Weights of a small GPT-style language model, trained from scratch on English Wikipedia: rotary positions, a variant of SOAP for these matrices.
Each number is 500 + 25 x the weight over its row's rms, rounded and kept within 0 to 999. Layers, rows and columns count from 0. Numbers have three digits each. The size before them is the row's rms in percent of the matrix's.

# down: layer 6 MLP down (transposed), 512x192, rms 0.173, rows 167-188, columns 0-95
# gate: layer 6 MLP gate, 512x192, rms 0.188, rows 168-188, columns 0-95
# up: layer 6 MLP up, 512x192, rms 0.189, rows 168-188, columns 0-95
down167 103:424524514525493550528486511548512484554462499481533537520487523511511520453513477459505493472482502487495500539534534530457488494493522490461505512513448511531484497521521524526527520490527480500531499476460489484505546555479511519524498498496492503474519492539469469504522511524509520562
gate168 103:480466487491524443455497491495488503503487493500522527511496445425487525492548481479521500501531425453508502493504483479501501505522510519519505522491499488455510516465531463486539530525504496500504475488483510513516467491458480486486480529454543509461461461489469494487524507507527504514
up168 104:494522478520498462553503492491516477481512501527541495491553543491529470509454464487507473506526449500563510463503522510481469550525546475541520526501524545498501511493494482517480517485503563511448525490498453534512496526512541529520511494534487526493501504507498462479512504453518486509
down168 105:535517484530470498509511545501479499508535455460492478475481498528520486468480482523499517503480499509479479539511505552464533499495446489507532496532526557455503471523478531485477529497443534503502502499481488516496479506476469522508464458515489521503506523527498567467496470484492501537
gate169 091:488488462473513491508471519516498551492503518473499482453511466510498534482497529484500490529493497468520521526497507491504523490496504471514489478531513479493532531525487533511512536472542496469479470499481496487461522486494529520495484510518535459486456503499484475508528528496526477476
up169 098:493478516497520493493483458512527471515506469513475537526526472506530485516479479519497486508470513531506496471449514483513445540508477487452493514497514508460509475470491490481469464484510474498496462498530501494490462514520488511481510497439441528507512496522480525485512469469474462539
down169 111:518487516530511525516548523488488480501515489556470511468500495538501500525533458501462520484523494518523470470439430464505500519479471518507480494535505545497500439488509476500510508433482481487491473500500500492501452500487530516515495493493467555472493508530497500457514514493489482489
gate170 107:520501495501471537485486498469493535530485527522521518508499484516535530538515481501454491519503528505482473510481500478488510506534571488496492531497461509547507466522516452533493492489483483510497509523503504508504460502454467483475490499495528496494522489517509540454494515479510521502
up170 104:489514497503533504526503525493530494504496506521498501455466518487509491487512525540457518461497527541480516516514488537536559497563511501484484483481495490506536529504496488525495523457476481517492515500501488514515518553493520516466569519478502538483511419446501490471544504526480500470
down170 102:522513426535537501488514468477511501487441536535504479476471528454504538506511458475476483458495548518493495502487474517501498440524528526531496537487494533481449456493503509480513485508476505482488509489476480503518565474498476462528505502515512513517526483486515488471455530448522540531
gate171 098:526478501493543507484491502468484480497435525513495518479499472488507493518508493530529474492537492527505501479498494490480467500526536491517491505448478526508523491490467502502503497471499473519489492543489463509512516473502470506524493534530529539515486475479535448536514471498496523530
up171 097:519517461506510524518515467512462493537514447524524539465527497540530529513529490494506488464538505496486468523539522460497499525500508492492481488530490514521494465521552534469503518513496464517496538473460533519471522513514485485508462499497514492521505442542512515557493462518466502467
down171 103:480499491541514543493498531511474548532553501515489511486532504498450491470466549503492524488497491520515489518442462514515539508492539502492483503524513484493502487471480491509495476497478564484521506539488544509510457470460474547521518524505521481493511541507475481461488509477505496471
gate172 095:505509485481563495441487530520490470443435471520486514493467506515488456467500495482479527525479524476501490474504491504523504490502497501521497513506527516482519540504523487534507538478519503488522487555529502522455511442475465486508523480434505455475482530466472490496513528499492494551
up172 105:504525473534483493496501538503451476496475512500485497511464484533509476495503486553507462515489540496493518505528538483517476493540478546500522455514485472528507462525522447483550460524467518483489501546506521482535446531502490499496475467542504470492554487518501482550498458495465471516
down172 113:526501493485518496528460483499493489470467537464522516505482478541512496467469462546485499532490571457446502523453488505500516507490452516505528491497497486535504532481521488482471494515484486516482489520509488498494500484458508494490499516487496447528524541484516544476531460481465498507
gate173 100:478533492491484503489499547497515504489516522525480508480462471533495519444456490461477484503552503480519495511506522504529454492485502500527485493561528471503502507486470500517515516434502453527479522522500496507517492509495492527503510487488478499498499526519494518505496475486529548503
up173 103:522514463492524512480501524489502477463523509536463508534507480470485506516512501500503507492497515519506507509522466494517492466436523515477511520515512510498496500496486546555494534523489486539524541526516504534513506495477480511495507501495498523502515493460450497471559486503537561487
down173 094:493497536544508507487516556503517478534502498513480521506539510514464489500516501497505521487550496454499516510522499502513483482502476471519506520475497530500498521507518452517502553499523476527499487487508496546487514520550480487502507492469496493495478484522509520538514516498447506522
gate174 099:509508539532477521511541479534534517497527515479550454531510503542497458488491475531504530491492437468513496457518492481510465473517516534536506493505512479484501476486484520490500486453530523513530514518466532521503507476513485513483498495491487507457543508512494442504533496490527486483
up174 101:463525519527510518483534490498518493520502499452475461559515539473510482477493498534520478486500518471522470483497488512471500529507496530499512440525517513484510502458469484455485504510511470481527475525504490451463466482484498530487487492464481478500473539541497502534541505565511503443
down174 103:489496501511487544506513525525463460504500505466506492557513490472544451453493557515495467523475513477480486501473490524500477516517465452511481455526510527510467514482490499521504521519518499493528515453436536457499491539539491502538466501534498527506473508519525516485522545484512499493
gate175 098:515452488500492516479497502484535484502527492477522510509509539542482478538493522480485485462493477485460491501515474505472512520499523495534494523444480477492559465503504469509519529457493522516502453520467478526507544500506435520540522468481475502462522513512479467481502448499509465482
up175 101:539507514491501528508570521476503511491506503490478537525472535508534489443472481492482542500528469495536478487487506475516516522496516508462517521509498548553517469529510516508485489485469447526469450519508458503518525495535465537516499492475512456477486461544511486498494507501514526499
down175 099:507482546467482525500526523510525487526494524559488525522480527501505512460463502487507495446482499456507550493476511462492484514504519496520509543506509512472488514503507425532483479533458499501452495465486535536519510479488546505465457523519516499508493494514461520540506521489530495533
gate176 099:529543495468512498504504470499468496474517521490504485442470499496507473490486502500489493488554495432484505515519505527525516516464476502484512473527518521459514584452467451508493491499471492509482527495475478513514499527498451528516450527513521536512522483526485464525495474469516496525
up176 106:505514454548509505483511499542470510521481521497487514474476506515491477489464515448468474490519501436507509474472492489451510519503488461523501490503467527468460541474481485488500489436511454508481512481557440492548524512517454534511503498484507514467492514519507493557461461501495483483
down176 093:477487501481511499523491486431494518464454473470503501535513503482492544499534505496520496506456524570477492504527499490511470490504524545464524511501477499546511442551510519512513512533466530537510504501477544500505492472487518505486513518538497486516486499464473518450518490518529517516
gate177 099:538507499484517527520453490453518495522500492526468571498531475504536494503548481473532539520505508552516504469526482547538499499516525526497485493486486440546524496476538501492471485466532481479459488504485499531526549475487519514525486520490500525540509470531526535495481458490483517485
up177 106:492450488519566475535502494478527454512512489528542556495474529528511545515502430507527530508511497519543514555540458517475512507512512462495508478522513496481524508525513505501501529507481487489481503475524502527535544510516494482500470525492531497513505480549475499503499515492494511527
down177 112:484566488500506511518498511505515467565523457483507521500515496543491509513525505472507538480480493526514483487507469511573568512550518523514530541503522473507502531461506504510514484485509478488452534534526538517541506493507508534494517503489485518524510497492464472488514537504497520509
gate178 100:477490523482495531524489472446525507471517521474461490528508495508500479535520480548512530465539497468517477517560536496551502501511474505488483474505488455500522509479575486482524539506493479524491483487518459502528510470481497479523449502485503471496463513520529496508497485516515460495
up178 101:461478455506513477496487521480516517464513535528506499461498521502508468465521501419547457490484543462483510507536518494451517475484457488521482512497506484542505486519461478483514508514508508549475469516488535527503476513520449450518507511537510519546498478486503519536499507521465513549
down178 093:500520521487487500473519466525529453522502521536513529464533478490496468521480475517446510489496493529518511468534524443507480473504540495508514533493487534487470502511543510513507546485483461481508551461479532527490540515467517529506492497546513507499491487506506530526526510466475449534
gate179 086:488464463493491509486523498493473486467532498479494524531478509551518502504542535505494476513503488513461480513465501529510527534531518498489534526510516505487512480512510460533483497472476509525534528542515511445553506456482540554464496481500525487513528482516473507481526506496497528472
up179 088:523456479510514503495484532491523452491485505480462540506465458504455493504463454509521476455483522474523508519448533501465499483522505498462477539506518526479512515511484524444497536469485489519486506510518515499513521509497511506523516510468518490476472513494501503524486481484503486464
down179 099:522501490474454507496490542470492490479507490504539507505517523527493520500488492523480508506514518525511477483494499468457462503465454505554501554462486488519438487526479525521481518496564514491506530524540534522470500539509493483510519507474511466519504500517483480545479486523494491510
gate180 095:492511467508449516530514511495493521492516520514563510512495471548510503465506490491525441492486520478500523488465493494506531476465506478501481513454514526477501479526515500524498515469511524525498483500511494471525536520451537525481460501553505515493495537490499481492492502503544465503
up180 089:500501518494477496476502509518513470559500499497480503492471529502474500516499515500466506519459503527511457481527466521522508479464501509508489457513486506485489487497485537473543476479574467498529455465527530470450491452526463502496490520527524546498506480490509503480504535504471511441
down180 097:492489501547495454500466531532511503518522477500521514525490534526461498480487512509523517494465502523508489522478464479497513512478491476504500494479485530521545481506466520504490484452490507496485518505530510474501518496471530556554503506511496495490427567510515506443534493518464501567
gate181 096:526471503445493489495535514537495498480486477448488516496531519534465473509518494444501511497510497473507470525519512481516529501503478529486515520515491497491549491495549508509531531494487420490482546493507464496488474507545508473480423510493527549479465514523493504485500532499501471493
up181 096:551529512488481484494505540475490502538496551528528476505533503467496495502556501467498511462471467510507524498527513490470454476496479516497512498507516500461546491481495485572490495463488541484500524497502492492514538491456489479495501472502511535480510500504499491540503498552502511469
down181 103:451490462505518506498506467450519523497512484494472510526466479461479470555528500484505483496466490459512486520458467469497523486516452527451501529493519503494490503509497475525502481538539549480519554494445482507527510503466548502469501489465474494491487503510471511538481553479465488511
gate182 097:502512513503484490496509484520512489474508527530497519509480477537524462489525481466505543496500456548479525553526534495515508514497539497494494487522518501489496504516531472498542507537492528485496506486471528536511466454512477456558496518521482504492511519483532450518495529504493550563
up182 105:500505506483531558535473476461508506523515487505520535511503516513491498475518469475440480492491520473502538488502489454469497484495508511505480507459535537502477502508522516497469472517552481483483464484494535505529511502524530524499512439496456498505572452503492522502502514482530519513
down182 103:522495497555509558460529492534538492471453497496502528511504520521506498501474485514550495472470458488520474490492503490514495503480522513525449528489512540531494526492518514487513485503509535525524485507485508528480527499501493541528487482503476504534513491494509520494452477489476529524
gate183 098:518511489530472508504502493519511453513519495516483511498484510508473508512461542530535507499508485495481526499520497502562509472515532473446510478547483481495476491479555533476514494514525523526484457536485509463526517523477488503474452524477488514505473473504535490532540508514519489469
up183 094:531466485502506522504530484506550507504493512426486499494509511521489492476500469527490505518493476493502525469527490529461510526517479514543493574498518518517467500517507515500463532498472458528521483471527504538502529477516467500438475484535492499480490503454497510554522486491507516492
down183 098:469466502442484513470467543472499533499491475505558486499465494484474473494503460546485496497527498504483499534492496531496518444507544488551529475544503481508503528487536505520525504508528496502483513548479491523524536542462509532441451511472509517509531489518496512528500525490512530497
gate184 107:479515521473452488502476475526490474527511520473511483508479572516478498518507479470483447505501511519509503503506522490491489494508538512554488473510481537510477445464498491520482475503490514507462522499507448543487508427513509520495496462496523486548458505475497497453515447488479489533
up184 104:467504445472521502485503513518499532482534510569501542520506514480518481514461476509510522498530533526475542527522482498531482509514515503480508490521533516509522507526526463499487495482505491556549457505533506493538477529512523478494510485496512483481550457478531528524445516518502495510
down184 103:458520488522507494456491389534497491489519546510527479524435478467502480530503511471533498466490476478524517522487460510534495464485504497508520498510464490519500433510476533520455511518502513521493455516513495503537553501519523526450497466528523529471541461456517501510513488522534493530
gate185 108:492484542516496472523546481494533508471492491509484490503464485533461529533489484497517509485494512488456517482525499524513510493507563476534520490451458492504530511500441491513538536489521493457499479517500556515507520511501474502502473536458525514476508512505492501526508510505516457474
up185 109:507514475505493459540475485514482454507478512499466527514481502511511478468538515434488493517493507477477477508525502537484494511473487495468469510534519444475492481448489527517491464482458529495551533459498483510470557515547486503510515467509531464521480515507464524545477464515442500475
down185 102:530504507544496547537497510485524541500475523473484517515497524494466485491527488476521502523519480477482513458443499466505514511535435514479468474486559499504489525487499469526487527494512506525499515488496470471528449499487495496525517504495504484519514484523526542479472496511485511485
gate186 095:482519494481524509501464467484512509496541463519518519502502515527482496493502498480530499493488534498522492546534472517474516489507465524487478511504468507488520480496480512547501507546458483486528458525520493520514551488488505523514521470518527519536486504544475548552481517495476509516
up186 096:511535500531506476499506536471502501487498491488472494509485509508484464479528510528503498517483487523466498533502478515495491515480451537466479492502491504557527499488501528541438542515453469490487526509452502517516510497503511495466487519499471499535506484505509474470497533452512519496
down186 099:491490471477534505489473484502528486479503493525486477528513519530489511449490515540471510530492464506482496522469487476421500508461459524486481478516486471511533472542485534465481531504516539513446502506551526539474485523463506479441494485484506514517514469547487542511490529467530495484
gate187 106:481519424511488527493546495488467528485494482455521499496513535505520499474480493534526477515499488518526509478531484489511481521519518541535500483485470526494515449498540502489485509452510484516488517523482520495520442501491478464503505526469500473514472518486545505505466496477487512502
up187 099:435519486465488514541502574480489489497468491505502456545481509532473520509489537512485520444502462503528494504473499480447474499528524501513462482517479522451493527525500493485490488506502510493492446506484497502536508481501504554507510482489515498459473521496471482494478510474520459477
down187 091:489512507461510519489488512505486511517472474551493514497497465526536460517509499515544545459538498495499489454470516455559492497459527533498458476507546530548546536487501521471510556503487540482508494526535544479507536480486510475477469418485514493478550476485515493466506480495513501503
gate188 101:537494538495500511508520473477487481471545483522479485522531488502490493419543462442493473536510502448505485500486502476506504513551504463510489490531505480480475548474469486534523516475487494443497498500479497499503508481514456479496544448493575488495540534518474514476489503490463546507
up188 109:528491479483512479486502472524473509491520495478505492476523484489485514478524517489488484537518547497481509499510488501507457461518532493543459473525533534481496511494528566507509487530492513519513460511539501513514491503527500493475497481479503480477527511484509541514497480468506500519
down188 108:500506527503497526513540447508484473507502483476525477478419533490502482476532504479529478517493494541499527499511488472512480485513465527488511491460449493512506481478473500514497524527516496440510507486538499500489506482467510512453532517480524458462561497513527528530481461499491482498